Weights of a small GPT-style language model, trained from scratch on English Wikipedia: 1.74M parameters, 4050 steps.
Each number is 128 + 24 x the weight over its row's rms, rounded and kept within 0 to 255. Layers, rows and columns count from 0. Numbers have three digits each. The size before them is the row's rms in percent of the matrix's.

# layer 16 MLP up, 192x64, rms 0.163, rows 28-99, columns 0-63
101:093162118154127156089156142123103096117117100121141090093115118140124142142140132110122134150097151114179137125121171150118158133142139149133157101103158134153090149075163136127139178113096154
078:124124070138137139164131141122101170134115100087132171092135161126138147140085102126075137119130140152108122113165116163132127173174133140133152102156116100117144136134129119117097101107165146
101:150144121085115175112153170096139113122092132112119111101141128143128127123171171089108164125128107162122085125158165139129098099148135143096135143102147141136113135139100119070139148139108092
107:164175133137074108141137114134145126136137121147185151119091114098135179104160153118137117135112091105110137157118110096094096170088107114132155136126136146168137122119148116097140129121157108
100:144127110117099141128128100173109168155131130162159166119132125134143143138139098081100136130123122109144085145079144114117150136085138168088106134150111110107179164132126117144120156092090130
105:141125156122125126154085109098073165172135126117115081097143115160114090097117167156131137153088125149127114125140122107104157150143121104136179116115164161096108128136148120143111158137135149
102:120124156086128147108095140099139117078126133094121096140115134136150156118189141151153136105134161095081165102103122125136189132131128132138137161138168127114133117108140119123164098103099145
119:135142108113095160139130102148118152101122140145122123143125120142156094150118148152123134119172129113109134138134151104165128116100082132119124116192176147156079145114076122118126092077096128
099:154130086135141174123110134139088093134099116127125134114135142166125109120104156152146121096113093121117114136148166091116165081166120116107173113162104127120149101158127147139114136143066139
102:139115114162108153120116099096112107167114101135109129170107129142073109135136162165094157122104162117185123168096173122079127115141156155133090128122140151136115107115126137146151126128134120
105:111121087142098098100133147130161094113144131110118142110150140142145141149135162093118174161126159097144177143097151121110143157184122127111137138115089100158133150126093155163104104106136113
101:115172162140137158130133094154137178113085107116139107122177150105108115171138134117135132102139135125161126148152166118159078154153102133108158131110124142119121118084133084115108121135085120
090:131107136131115116161113151085097175142087127106172119138146138165133165150161141145144153121161108120087133085129110093132119153156097171095126102117139117121104117126103167109133141091102132
101:099120081116164101101110169146104100121127098110151171119142141163105119094089155145144117170103152139108156168131121133109167119122153087154147139131099148154120142106152116121100166124129140
099:150135118076141126121145111146135163159125128115157135078100130159150115098154081153085117147115141155147116129138183090186122127143109144142142102141139127105121102111129118151105132149147082
101:138093109160118119086133147155117148082138107093140108134127129151093124122167122105137121160111109147165116141137173093094093144090079144143139114145120171138143137144115154111120135136168085
097:123138149156147112097120125143178158123095096121120143172086126148101099161143163118104121100128140138116137104126092160094138178115110113095130138148142117154180110111109138099140160129148165
105:122137129108139111150122155146069112085161103151143133129106128206142147119110116147144114094121155161129149143124130152123154111104064082135150126112112177117142127128093135141114139145125126
105:160147109120133118109133134132101136126121111139096153118152087093109166135124135144133136136110125146100130148112162086117089107166155103140136159168117169096140096152111154122070142186145148
097:118126132096121129104100139150145129129162057095152105130121125186151134100131112126173128134144146124120113175149172169087140124132097096123121130109170128138123124102120122101128096133090105
099:138144123132104110129083069110149154132150125076099157137151139120173137145104153124114109124143168128154146110153152126160154096097109080149129142109111099172098144118159093113133138116136123
098:180068135169092142124130162172118114110167130108095124101131131095122142170097112130126135161099110116173099132148095127102113110144129125116122178143103139128150132122106106155130119161122140
107:124125110158120159115095130101128117123123141148141130112082142087128123092089180149150133134123126080141154113100136161155133110155161148137125116154142118122161156110110148133097162139143053
097:132088043131110137140115138167120141124151134148141107140105112168163118126100107124159061088120131146134125145153151174143144135150123137151096135121110128135168110143111131147135131143106156
103:078146128141152140131122078094129142129110134152106123132111118136154103175110133140094142079096153180118132137076161135142128134138131144169140117154109097104137127094139096166156143148120157
102:150135125134127161144119145128101079106114135089110121114162175157128101134155126128121162154147129120161165080112112083122114102102150087146110166116119137113137160127137132089148127153180110
115:150137146141108136115089132163146149130155119190126104143136129148097114138145126121165143119146109143114116139135153128096129123107103140139079110142149067186079104122147140140119098112078121
107:182116109110135117068144100125121105084121121116155169132132137131115138190104129163140135103137121105122136120152118109137186113184139147105118087137134102155116125123130125087134155146112144
112:097155127089147105172099128117110137115145091100079107108150096163153090102171165124148150145108123112132159149161126133168126152101119132170121144148113131086119155133121109121140155137106146
101:140140115180084130150136098119092110117127101155135089157142108112114153120147104165117161114185111132146143094145177106163106125114099112137173094140111134120118135101124128160112122090131144
116:130129113144119114143149129118132154135116189108078131120149128122126147116149117139119106113123159136150090087108139114152122126067090139142172156050137101121094108137149113116157137113121105
092:155130093141127114196136149121159135116147099141110115127131091105118111117185120118127155065114141159113141085128148139122147145105139136146133113149152104089169158080125151153135116125140136
100:175094125119133082108147191156127090135143147112118095129142134154125103153150138117089119099138171124162087150129121172137139158140112114134107095119116128115104110152123151108135100128179115
089:172094150123121120120098119134125133138123171180150103125108133163115111113136130122118119101137105132123157102110118095112073088110138115118118069159114152161179136166118158125152129158142149
100:142119156136160159126089106183152114152111131137163152105124125144122141121074073120078096123180114137118113133132163135163124079114135140135130156138116114150141142144097090114141105131134117
093:095112137134115108135166112141186161147139157112163140108157126092149151132112145122080104129156091144139112141092118116107111144127138129138138076092126112105081179114153153138141095125136113
098:116126136113093122099163116094150090116122130116106138161169139157135134108146130126102169136133157164123171143137121148194143146090129150129153114108117111095096112140136105152071109102140103
101:152120101096170161136114114147098123132085109143112148133173117170144107136116109130125112133139135140114177097124124137148121100096108126158101165110092107101129144183086156159116152151112150
099:097167127086169130134122133137129066146112108147135175132175096131171095135129146117133104115159154098082086117160110089161136123112109159140136115152104121140127122145117111154125124118144139
092:092121150129103101148113142120122153113162103144077120108112115134080116097121109148177133158145127142114169141145149123103157129125169085108150111149121119161109148133123085132078173132144143
093:138143103138138144108122149154124133119158076121124139111138128099122133122143082097086181133102113138127097122150116145154124122161152147141091140140124147160077111138094096158197135126154108
101:117139123069152130113141127099139155132146124159151171155101068149097093138137141142083108119185164124130133142110142127122160123123132103107146109120105134167112144157088151135111158129102151
082:104096159107152138148128086116163146108175138159097115131117131093134117156118153117070090138118173119120122125117144076135134148151086160144136136111141119138140125123182130147152161149123107
083:138089107092086089137167156101149150142153179123163128127110102129138099132114118093125169140124116158109078115154127091135130159127127144099116120138129119129148152114135134182131163155167123
106:134146148120093138131155134106171148144143141133139144122089129132108138129144142145137111151112106169173161138114096091151107130097204150146123100141118102090130124151098154085110142101162124
098:116101103132133125148143148072150151107118120140123130111150147121093149155137144128151107111125098084130180157129109081113159131178102133172127115133141096105114084137142103126168094146141100
090:101175126151124158152157125118113118106113124106166164169105112129126099083114110118132135154126127152131084184076162122133127162138091112146156113105116124104135145122087141144125109093149148
098:110148121112120121161115115060111126114130154120091147171120144117148135092169115156111130124146121150074136108182113120155133099145115150120119125150147130091117168166089152118141147123143093
103:168121132182122091083145119099093093148133156156122114108131140114161141143095126134157116152073110139164135130162136130086141125163108127134108105155170123150105120149117144119108124082148129
099:132132134141153140113112140107162105164160129132097149143127144098098124142101140116161138120096121111099146117101148152148179117102157147091135143093119083097093130110174156179139121141165106
119:127146107098112081149200152106155089100125108104117129151141129165161143132120122141140101114123111104136148159132117136124126143090094120089148144116096130165140162190133125111105123118098121
098:154119131129145117134088120105094093137151131155115105124123131151082093140137093151184161146151122119133138102135129123134140126135143135154126125136076089094096113140074173071128136136105138
112:139096150138182115180114144143102118141140168148114132161122122129170131136098133107121123138113127130086143112176112103113109113107181110137069135119103141085172125141135105122122132107161112
094:127121110121145160106113094174121125111118111135127158111159100148165078117114108146155165123103091142147116109136154143119122152115090109083155150140131139154178117107130150117110150073097154
086:133121145116123131134175092145120121113136122120094147139117137148163113102156152138075131118143124102128168118117107111088163103124129161158123148168115165137127093122125073171181104138152111
087:136124161125121139142082180096106164166166120170118130155086121124134111115118107112087132118108141129134101078101132137103138111153128140148112115142092074125101172111124148145154133118138161
108:124138116110174121185163179092136110118155128141135134121113090133094127121129143173134141135177098142112093119130057123134116102120153126139117122154109153108132089138161092141153129125135131
103:156136099160178121126172132108128123151167102067104155100141148128129130157162097126092142119140097159069130118166141110095153113119104132130126126126119138118098125115139173093126116142144135
101:137116113123123148044119079161139121179132139138131145144114128124106132134110157080144122143088129148101163094121154121113171126138099134106111116143112133145159108130141173140115102146103157
120:100156141117101124111150123100132146158120166085130123125141171116120127132125141106128126141109108150136126074109151132099167146119110123114156066142150145105205165112118120115104171128120127
103:105151130155183126125110156126110140128124074167127099165150107133153167122178143147085105144136118131145088110115112103141099157086115136147087128118153135101080117112133112131109110136135139
108:129104179140081118111138108161154120108163153151147138135105128124101151139143099141186092132166128105124132109099144141080117155093126118122102108122156122185089095131130125132123143121094131
086:124142087132147169158112104128135140089145195122117179113118140157141093136159127088140140089131126133135146109113121104164105186114143113092086122120118120150158139121116133151141119133163114
098:123111136126152134107122155107099162154091123137109116133094143116090145133101093122180137095089171111121122124170103126123093153186120123119134153119125129113162108175091106126137117145124085
098:123124187141142129097115144147143115117119096178134123166135100129172117136099109098126121164094172081125147134125088153145125095136118069118117139128138135126112081166134120137142121135131164
102:101120160117118098119172137155137145127085136118104158131128130123115146169139116111137172125150107174113126141129119146098109154099109116156117121123133163135115137126114076075152078152176162
094:154192131113119147144121106170132118120128122122136128112126125093198111115151136122123157098108120067125138122129082120175106147130169121152128140118101141134116099144157116137158119109166094
107:130136127135110117106145121099159126152138136114086061113123092173145129147111153130117164088129190134117119156099133158108115102125094128106157168126112089095148133140120151131123087140121104
091:111115072113115134133108120124091168116087131130096141153125108158151095134141119153100126132085099140141131194141122146120124177111132124125155094138124164183144145135139116135124135155094160
094:160172100108149137133115098175152141135144137150155165106135110118101152120137120112103136114131134158137134180115141149151085101123122106161150146142126079104098184114121119087115138101096110
100:159095136133100151125102111140122130159157122172075137123164124146133105111128100128153148124109131143121157101107119190130151120101087105182141154087153140114094124117118160130148153141158114
093:100139139150138093124144130165137162116186152122158072128133126130138114119123138108098094158147077133109146157151096148093130157126132148160117151129115164143177161117094121098105133111145120
# layer 16 MLP down (transposed), 192x64, rms 0.151, rows 28-98, columns 0-63
101:147133139129121123165096120122142177129131122117135136146111148094135113157139137060099074127116136150129133109132114119128098206152139122124129073121105134117115124179097137157129112121162130
078:096148107109126124115132115144152103117074104120102090168101154131144124111152122182112153174164083147120145143142128125109103078133142128144167150154117136138136159124114155136136150128092088
104:140089131120137104102156131124109128148130136096093174156153188160132104101078117143154163150157108122150154148121082101093151139114147142124141117146107083111135152120146116117111158100138127
104:100111133145137146143124091107138126121146145142106119139076124150107113169175119104145145174165105119074141130124095164130154112139144132141138122105095146118147152143146097095149118101073162
111:141119127158168143122149128107161100111108113149144099125130081172098195138129135161107113135176087142093166083099148137112119137160105131153130123137140117123104124116079104140126138122131131
108:114110119174156138081115161101126128126167134069128101142107139117161101124107118114138077100125139137149151126123098142180112147125151167130079140133103144135108100128125119143155160166146139
107:114111183128153148090145135136155149108146113117176155132128183138121148120124094148131088091146088126119147119085125125130150133144176133069134119114128154131139118117080151094112123107115121
115:150147120109179133129135151178148133105101105147148134101119158109109167125148132086103130116105142134089121117104169106118155157127125141111181125103121118138099118090175167126131110132138079
100:106117159087132129114099131158109128075155116098146098168153165124138136149138139145144122124132133140145111149108089158147127139099125105156169092109151135128161139075080128133078107139146130
101:124113113124115107132127123128086139137123110154153108113126122098133173189111150146131127148166162201099113093158135118129106144120148111109118163136114099099088096123117114155183141125134113
094:124077162106111136170098098074096144110135147139098090103146131151137138079123144136142137162089165126122133119137145075165117142120128146113109110121145125138150152125153160089126143154154141
110:103114128110148129135133163113144166120133073095133106153113177141115110152136091122166163049131137121117152143118148162149127158090144093126158135132098116116130145111131139137109086131140147
093:101120163126105143145081115155123149173085139107088148127169132157110109134135181110136139169157123129114140115120116102149123124123094107149130127148177113127123113099076149128102152102147098
104:128137143121129144173140121124141152119150101143171127113157146110099127122107126157130110158112129127185128147110103097154156177123116122156080065156134139096076144092111102152131126123128110
101:154077109126146125176100112135089107084117117114113103161140153099094117147110111113119125134120154140161130123108118130139147157162101148128148111116167146109136155114183144136095097157130179
092:137139138090079100115188118153103129107117171102128133121146122196129107096162090133150120132099141133116140099157161136104129131140139109141083123140167119140115139117132166155151127141098109
102:108104135144136129139149136126122161142159107108138130094138109145157139127126079153130139154140145150113111136090143106140141138163131124097130160199114139140113117144086159093152130061081104
108:081132145146124128154080104114157130173129155079138138130151128156088127126157183149099118117116128080143143169089132150149141131128099108157126130129144142137121105102115133086112154110150096
101:125157120141144113120145158092139134134132126134132113090122091110084159103127095159137065126131139145123099149119143105168165113088128113152108147113178090119119143137068138134163134123149152
099:107125084142106121107134173120119112192152124137150105113086162132130130157136122102101080115116121111125155145159102131128128108128124136108118114090146172171145164128126135121073171131139106
108:102117147098121144152163129140131108123120147133128108129136116115151106120111090169145160161122121147143134138118081120157142108123125120099137132229153085134137081131111128123135146123080145
098:113143143145157107122105108124123093120153100137136116111126109134106151146134190147101157177153108140072171174114129145134135108082098104105133116164160143156143107110138093143113126135138102
104:145095147125111123112135127198116128150106137138180087137126130161123118095122126172110165102128141159092108111084143134102135102122144118120164141064121161112117145149139110113136097132122148
099:119159148088124179113102108096142132119125117177137120130119045143146152132120111145104094132114089158095129140113145119151136116136134129157141105161115126117133145121177145157121082155113122
099:116113120114137144113153125122077141093187111124153119179102188151078167120112093161121116131117135153115122128100156101102160138135159119122077124158155133110145125136137134112150133120129145
108:119115137114091130118068120149123162066149132136122106156120114130126078118115144110186151151134143138115128127133182115134141143112121134117087135167111132150128137138087159130113097179147107
112:129095118106097105120141157081129144108113127123155115158088162138139098167122153124070104147088142168117086148153146133138126125102134145130154151076109118112119157137150123140151157167134109
107:153133175109128086107121106111117129111091122184138142152126086098112145125149123103108134140141132122113173169130111128125138147131171129143116099133105114150094095173119107095164155177126105
107:126150109114110142140146160086145087097134122135143126078129142127116130143140084157158118130177145096133131109138129155157113124154137128122127082153103152175082122099190146149110116134118105
099:097095136155102096136110102154161084146114110068108125122092161174122106170165145137114131162146176112131134124134102156125095141143128100098115137139135112147147159115166121143131116108112143
120:140118124123151112115086112179106152120144129152124115141117107127109078143129110144136172134106106119073159144138116127105122122169166128147072108210142148142135106132130116153111132140126129
088:144158128151105130105162099150095150141104169106146097157115128109081113169145120133143119160112130167110128099107076136109132149147111146100129157127140138126139144145170093133144095135081089
100:176132100126158135103156130118138093108187110111149095119166078125141104123145123124139152123132081140136113109134105110146101128124140135157133172138138135123067100136118105181110132163144124
089:112155127142128157160102157123142108118166128088111122128135157140126052117109132105139125113102135113151138132130123153096158138100115140137115160178110105139068112157118124136165123099168163
101:106107145143128125120172131156134142154117138123137112102140170123114123121101116175130186144133119096152106095155168118140113119122116107132175169090135094112088157127096098139125141086088136
095:125134126165116145089120142109143104133100132140122115147122111140116151164107134138128182131123093163123091139155132152107144118133082119122159109142149104102189083109127110117132150143101199
096:113143114094088086085158078105137130170123139137160125155077115123132101105131109126109143149132166144097154132148117138119096135139153153131124144171108131158142113122112119118160151118084175
103:116120155149152132108145133098131130087130117113145158111101132113165135160113162111092124169141161092133117150068149132083137160116139162069113167165143125134129135154122105113117109147106139
096:130157128098125103130129157121132123096130111131150107137148068121096100126139104178120086139126112069132140124101134153143123138109143118128112109168095120130105132174127183121138151136189150
091:182112140106156092139139096140093066121126109112171127106135101140125133138139149147092169156122114127110108120151116139121123097118158194166135153153150112105085133114119105148135127117127109
087:084136114100109125107118116113144171153154173133138118102101080112157166156112124159140159098165116144108122116102111108139086127182118164120098106151134162129113124137113143136145101149108157
105:145118125106108123160150132115140146122104102106139147191085142138154105127150125114117116191124128078115088133171099146138146097157106151139119145104154098120135088153124142117159118110085127
085:142087165127159120142146114092133111141107081121147136114094140098077100143122100140163143115149139128102127097159103114126147128135110143114098169106104152090164170129133107156178138154120137
089:139115157110139106139119152123136165111111154132099102103126174171147139106145145106103124135107145110129115142142160160117149148089135104139151144062162142115151098089136127150079116136076132
103:130160114066129096147131139108104130127168155110091156108131150180112113115125115103154126118087107136133151101159089143162142185136120101148137105142103160128140148089132139102143128156116109
102:163113110140113147108143133121143160161119134094126116131124150126140139113126145124191170108162146108167109116094123126122160143158078120070137124139143113177093146101094135113116132099114092
091:164110127110133136175118150111163139155126125122154098142153136115129084056169115157106134177126138146072147130095120124124133096119110128151150148106147115106106147125099117142125113161129090
101:110137140148138151138151114132091066137126178124094143137160143100139179079147125128114150118111090105150158129152151110136126121131103113128167112085153105140123116143095159115137128087165124
100:143107119130155096129094132162127084135119154102140143062143132157132160147114104125141133147130097157123099139163077123159179101111102125159162145133093129142139141106138101158099105143124142
104:152091093147115146117122103107101128132121154134121109127128053112156109159178136108126159108134119143113125122124139121152070178133134124156132103152102157150148109166132134107143161087128145
115:137114121123163103132130135127152123145177099143085159101066139142123112148093127107140106168136116166107161139109118131152112137142120175127125128105119114163110182105118139088111087159141124
099:113127081123137146120151135164130075124158193161099136137151156122190085125096123124102144119085113106135091122138151111112123131122182140129134092163143134129129121119146143123132100130130115
104:162164150103117144098143157128164146151098136166161078161126120118146136134113139111115100155168100145131167103090136104123113125137119115108115075126136158119113122118124155159135072091114116
095:150113153131121125181145113126126122111150103152138131183066114163184154116104112121118127097090101123118132145128143104106155098178092111113136106147144138101133125144165096144136121142151111
087:128128096045124089144112126100126141106108137131132100138081143119112132142102115134138199148104127149146114147162141144149149166118096141127144129174170097116139147137123106116138112140121103
085:133101139152151118123147081116145121100121147104150159093144116140147141147090169134127120136168119160123134171169128094111163103087162131175127144108120124142126075127128082116127097126103122
113:134110110097081130138144108138098137154134121131147160102141152150131176090139163150130150152100146123140094106113173119134135168152119129150137101105110102151122081141141124110057146119161124
105:119087083119129126141127094114127177122178112148117109114150101119180151123130115188194142104132098150147135117122129127101116138135130162147118133112148109134157083144104106117111099128103132
103:099157111099145159116144120140120107141129163096095135134129205157096131095107150125137106130104156142103104151136095128115132126111130131145157173087147107119119115095171095130165140107132156
118:110139172115110133145108136116125115127132131091124139149141117147126169122120113096146136134101150111149118103108090136116119138163089082126123102191123108112132142132104197164094126179139160
103:111146133131137150109132166123090140109107145160107135141122169086131115110108079146151130090162165135094115132066143127150098122147137140131104133150140133124153152078166154087153124113152139
104:116149150127109110154084118108164109071189111104132121144136140146169097120128112179141105097182104116120138115138117122136118116127136091105134121170148139101154134142164124144129147133116086
091:112134096132121112122100131121075097149134131092130135145085109106162184161080157152140121134105115092173147098139141153164144154159124114096156098147117151138121130118116087117115154122139133
096:132134133137125116111131101128119151098141136135109131108081142112095159155145123125111114154107137162129117079124170121125104182115116149137145136128168188099137146117153179161085137094124089
098:175118129130150126123151141147082121111116130144112105138151097108163145070177131161156131120130105143126139113118111117097108116135142181133095138158083095150105103115150138136172147163150110
105:122085161125100145117130117098102140148136150146184170106129138108108156115085094112123129154112127118114106130110160146098137125092205114125122128149110158131115140113130120136142120132147193
092:133132113136093136115118119121116138163124108118135128069113150178125164120174120122138111067141125131139123120111108161123171138123130116135099206125108114134176122135147130092169123116147113
110:170168120112143166111131146100141121116129083134127157106083166188122135120124166127118106149126101144141165120153115127121108143126106100092107134081145125149128153126132100150100070122125151
087:140123127115153107128071176107157097127142157136159121087132155129125090128096143139124119114119140129150066123133138122167100128107109094150095122112077105130119129176169144158142143138147137
095:143101165107163129104121152129145136146124142129123140114118046100140138103116121127139130082127132068166143113154156097138154117106161138099123122129136144115122151138110191133100120146120090
102:117111142117142169146095145118110118115135129152095120173101173152090128105178090129127177146103120121185096108105119136137091115130102132125124108141142130149126110091179156120148151126146120
# layer 16 MLP gate, 192x64, rms 0.157, rows 29-99, columns 0-63
084:118167144183135133167119124135139144098165109154130130100092156180163082157109155118114124124115110136142123117127122145180124123116132096137090123086141167122116102102135126150153162095143126
110:109132126101132109114182136144135136146098124108146115187139123155106104151149107147102153109146137122143104136135121074128113118133114125122101139134174123191155098124096126198124134092123134
105:142104089100106140110178142126152103104115132108118105167133074118076113150131148097100161108118146126120179104154108138116132089155139130131132135165153169166148125088119146123133122109117126
104:130170138129126117112145166179160168133119116100135106083109105164114140125096102125100116172125145106106120110117148131146150120176115140136108152144107126133114106112136060164168131139113153
098:169134161124120123133141084120091118152062134125141128137111143118137087144104088118105122183118128100139159136147138133169114132130103140141161123168149151148130080089114133145088146138120153
104:133174138131102076166125119139152099119111139124098115136093126123121106160172129142150127092146133131071139152081153115136124111104095132149110163146136099145083137101153108113159137167138144
101:162118119129118119087136119134154148116071130105093140143138111134152119138135158113112107192158142128085165172140177132146122142136146138142128123176104096134150111093093140110123098116099138
095:127116096132133116135115170174112120151096131130071115149125135134123143111155168128109111117135097105130158141157156123123125137099145127136186145117175164088112151119149089120135063145137135
104:117130112099142099152139101159117110183130144102117096121149143176132124141201089108136144144098165136117182128094122132111123107148117084119129075136137140130134132088136136136118135127110142
107:141084169169091133132167114120131117125128103149107129106142105147095113145112127129129140209152140119113142110102133129102107147148122136184141174128071152111131117138101124149127114152132146
106:152116088117150134124133117122112091157086114125137121135116093128162112160095149120101138102132149132117144155147183096093126118159185135129130127125175166104118167122121143165155119124089100
097:104092143099171164141123163099136117140144127144147170112081093109086102106089137147144116097160122116130118133101166153104101132133168120169143168129149153143085129141098130143117136119126133
101:111123116102123106150112120200133112180072125100083128118120127142143115124122080137147107134122132109099107146144163098136080114164116119099152124123130148120138112151125140170149118144170151
105:140142133081112172131121120093141091154129146125136118108122101143096142153170140176104134181154121147136140089105162162103125094116157123108182095126146128111103124108100133119123137153127096
100:105125139133118091080138080103119141204115086105063095137108139134132118105116107133121117107137122116143118156118123128151141093149146121131159153129150143162119126099141122178131127132087136
100:152103124097113102148165108124125097116084147133135116152095112123089148148125090134176120121177146109103188132136136143155108103157113150144106161119133153144108174117146118083138141130136148
101:119138161125126132168142091116115127125084087142105100136138151108150140147135082136134099155104172085110119102120146130149090142148132101138184139122146111104093102098142104121115138175094136
098:146093152110145124155170108160134128159113152127111110141103113162129093121115093119122137154099084152102159141107132135164127145150150153183102112133091153132183137136116099155143154122107161
094:094117102118115109175198167140154139109104093126148140175099124133121110156169129088127142139129105092098121147152157119103132137130154133120132163119104115103117150080124159139143120135115102
104:119125108108155112116127136171159146146121092162102117160094143187076146125138114167078147146126128100109144128163137096124095122126161120120137124127169113147125122068105144130141141155128142
101:130138111087125140155113153128175149171125133105105128166137113168121109158161091089141169148123153124098129164085165106134129140119094107100136121129106138101104145123140113144153105143079152
104:131162131100107137095143168132118127153119099139121119162112117157162123148125175151139101150093139135162120141117110168129151108109149079149138115115174111145085115118112090139131088140070119
099:128153144104134095072200125142127091134147122078144141129157130187098124129105127113129124158146138114137137103139114087139133120132111085151158159141165143121149121117149122097118157106100132
110:129130116139157114137143110140116120115119088122116117144106099118129093202197076114082121128140178132121145142078137123134140150097107116113127136142122149100173093139132120116116117136142142
093:137101112115145127123172166168088130096124127147135122168054082118136135149164099132141074156140107129092164140111143129157118163143155123131098162145144119142133140127139122150117117126116139
105:146131127084072131112123135152123117144099109117110127146106109158108116133158117139110143113117159135084101118119164134141098156113094108098159121147100160159175140092105176137122162096136163
107:139165126111133104117151129161133127146124094165105117133105094172148134148177145088140098109081128136129115170108136137151130142146137089092139135111092119139133108144141150156162080127104080
104:190151089121115147125174165103105113157123118127148119124145119141078119127121091124154112138174118103135113095089156140143113118156086129114164116143141129148131109060142137138126117154139133
094:147124166112091120104111167136133146187110147149153133126160128090139120132123105142096149127137107124148134116124170132121145136057131164120147146111151152102091139104106129082108106088100121
110:165110099141148116119132148152135145163135102121090115132096119132118075129145092150128180136104137121090133146138129096126112120154127137140088114207111149125165094141107131161138104151120104
096:120108159089126083099157129176163118113120138121128102178119138129119134150137142111171125155116126144070127163102121114118162122151127143100106153111102133179147174110119136102143154102117111
096:154149122088119109175129124139168187157111123117152116170148075095087121145122132152150112181171143107140118114157112136151101135105139128132116112127118117113138145096081106125122125149125106
096:099152167147121141101138129140142118109106113132135116099112104165096167114122095140141131154126105119131194159080125131134130128153145143142159134099175151182113107150130083136104142137090109
087:164133111119082088059142156152105123133085118112146115099135092109130144075132145128127131176147117105144163115137139086121107151126126104132141126170081155136137106129141134102140149137124147
100:135129111114139146152088134145143135119097131148100118096106150134142084204108123163130129177150113156088099082085137166104164126151126142146127167116122129133129148146115112115138123136116092
096:148117145134134133121177116136147130153108115169119127145109095114110149154098101141172112135135093094153113121164118124145082142126105086174112153122123150106147096117143110120145101089065146
099:073141125087132127073145115127147091136125123104134136106106144136112124149148106118133111164151134103168134114102135075121109147179179145107156152141177144137162123146139128151115095106130138
094:151105114094124103124131139148124117155150139098090127152068153129124127182157118120075131152124178118098101126091143121106135123159144121122079164141110172126130149146118119162147141114106141
091:174118122142143068108135139155099096114100087162124119169122146153138108150120178136101193159124106106113138106154114155125083135134127135136118133150140140134105116101112115123148104140095103
097:150127120101125102140134139108121056097105165159099114118131138104156140140114122176106132125110150087120149134116137100119128143135118138147131129124071114108152201134141175127146108110125158
102:135082143149084132108133146136097124105111139127144140166107106172148109145101100136126169120143116140110147171084117119182130095117146108114163128150111156103100170124091129103090128143132144
095:131127124132109140111105106129101166133150105157131067136112154155174138121102146134101118107109126103151132185111136169169120124119154111143168118132157165123109137119088083120135110097091114
093:120118115138122137108153109129124160152149131141129151140122120123131118169112101145187108169157082111114116125107117107193121141106127091109101120147095128139069121125125127157149158095124075
099:153114101147106165100159137133122093097102087155140091164109133114124154145151108138136168165139101123123112093121150119117140092169139091115130145162133113151176142142088115162120088120131135
105:135140101104133055132119095116121143160132088141086101186125124116123124126160138132130187146159155154090104108136131127156133123148175133111141127102119112088162141141096119126111118141125128
096:082123131108157141116116132133095122141079156122086128187165091130094083145150126146140149139125127108129105100124118112120150153152131071156097168148109121163156125112113117114138162124130124
104:114142109103123131127085079137098101130098148127112116104173121141131156131164125139112101159135156104072162132134187136152125102145128068118129124133119144136095149131135127106142126161123080
102:124154144120135056119124133135092126138097128145113127165141128126135131159114099115125120142141167101056131103146146109168111126110119117108100084170163132110108121109151146135135163159092146
103:153144102160090120113126104140114114158133139112113080131129116173092086119132091143158166120103130111083133153099119164130128115119162143123125113201124124128133102100121085121143143133099146
103:136179147136129107111143140112140136148094137090156099119111133146128122136150170091136139118118114104119127144106172125124179135125120149124176129133132157106131108090065091149152135124102071
104:092085117131105134100161143146126093133150113155107135123086131137143133158127134178159116111134125087103145152101149125081157138121154117123098179128146155187159149144119092129132142105115122
099:171129160110102147101134077155135135126110110091141085108134114133096123157124143115147100132134102119148104131162140163150136146138114150104158197160161102141151151118081127134125107154121106
095:119160149094137135112167122175098107119136134131122133109154107144128131120129129109148107166070124162160099113157155133137122078170136089142129137107114150161115135123144115167114105142152068
098:105088119104138142140145119171142114117139106154104129194138129168106152156107113126148117099118107131099128126141127150148124146139132089128111104109153161095122152114148058119116112188123103
088:122114142122096102169125096098148127139073109072127141139121142137132128138115109141156092123126107176142124106143174122133152132125121159075147143089099122147121169092149160114160114098143130
108:139126149122138092142145118142180103146128142170133134167114057129122133150124123144148102122154089107088130142137122121135100139119169106139097137148109138128097084081093148167122135150128159
096:114112119103118086158112132130111072129119121140149149118104102125170111159095094171179174133120136120135121126170145127131083102175146106087144119136112117140166144110108120143121127095149121
094:144123142107137174108118150122142100144102110085137131128099126168108119133117155125119150133183179128141167089128149128171149086144128088120139113125130108133100128138116095137124097161086082
107:150141133145118107091150097104171115194115092118129120130111105157074157148133115154139152136154121139072103154147152120134139117084122154129162108175128110105110099118143113128098120134135124
103:176117108088114120112110093172144152142134118159104108134110103103113117162164137118149145142096089125158120129149148167117101153139102136151129177122127102074129150114131116150165109112137087
101:141119162121065118113128144184120126142118120142105102142119137106136126103114130142121132174148125130097151145142134108122083138117132086146200126164102098147101159086130130122160134134124164
094:146144145144129161130127082126151133146088110111110105147173117135072176151148095131120138109149165108132122148134129135162083087097155150146108111119089086146114117133143133138171127146103139
097:123197137104141128097121138116151140137059138150148155111137110097164150101150110132145105144132107093148144119120123121120105136149159093128130174141144148147102115134103089127112115100142072
096:152125114083152091107141146175167136110151090141150106115079122178118125154124116137113156155114113099120149172161154122118126089095114116129121098128172143145114152095087111119138141134134128
101:146140165098106132161117156139091110134107110117121123139145124110114116109172071155120155158136179074115110116122173128101175106175108151145139131140128126128117099127112087131140111145102133
092:130124168132087121154083119181170121125103095146162116108142142142164111114157131137120169143097124097134117124111146128170120135133156100137119139153151163121124155093123121123107176112073115
094:085137173126109111133128089163175075094104136113119146136123105157113115145168143129143106132114125132137191138101148123136161116110131068140152116135135102126158146138092140122127121142103092
087:152181131157134120138105172062076142151070111117157158128128135134153127141122094166109099143115147119080133152080133105156111145130116126135140144117140147111141139166137106122117125126120126
099:137098108094137130114130145127096127118120124122138131168099145128157102142101131135076074126163160107128151136151122092135111103126118117151121132150149152128149154113127191165124107197113093
091:143135173160117099160122146119109101149114162099115098104133136141141125134144151117098097117117092162113119157098106142133170126123162071128191138131129138113152152114121134176120096125161106
101:185120140117152170144132111117121131112101099121134135115094096123108094117163126171167155141145151115125106096127113133115069126119100116170153100167151171109159121135135140133151111131151163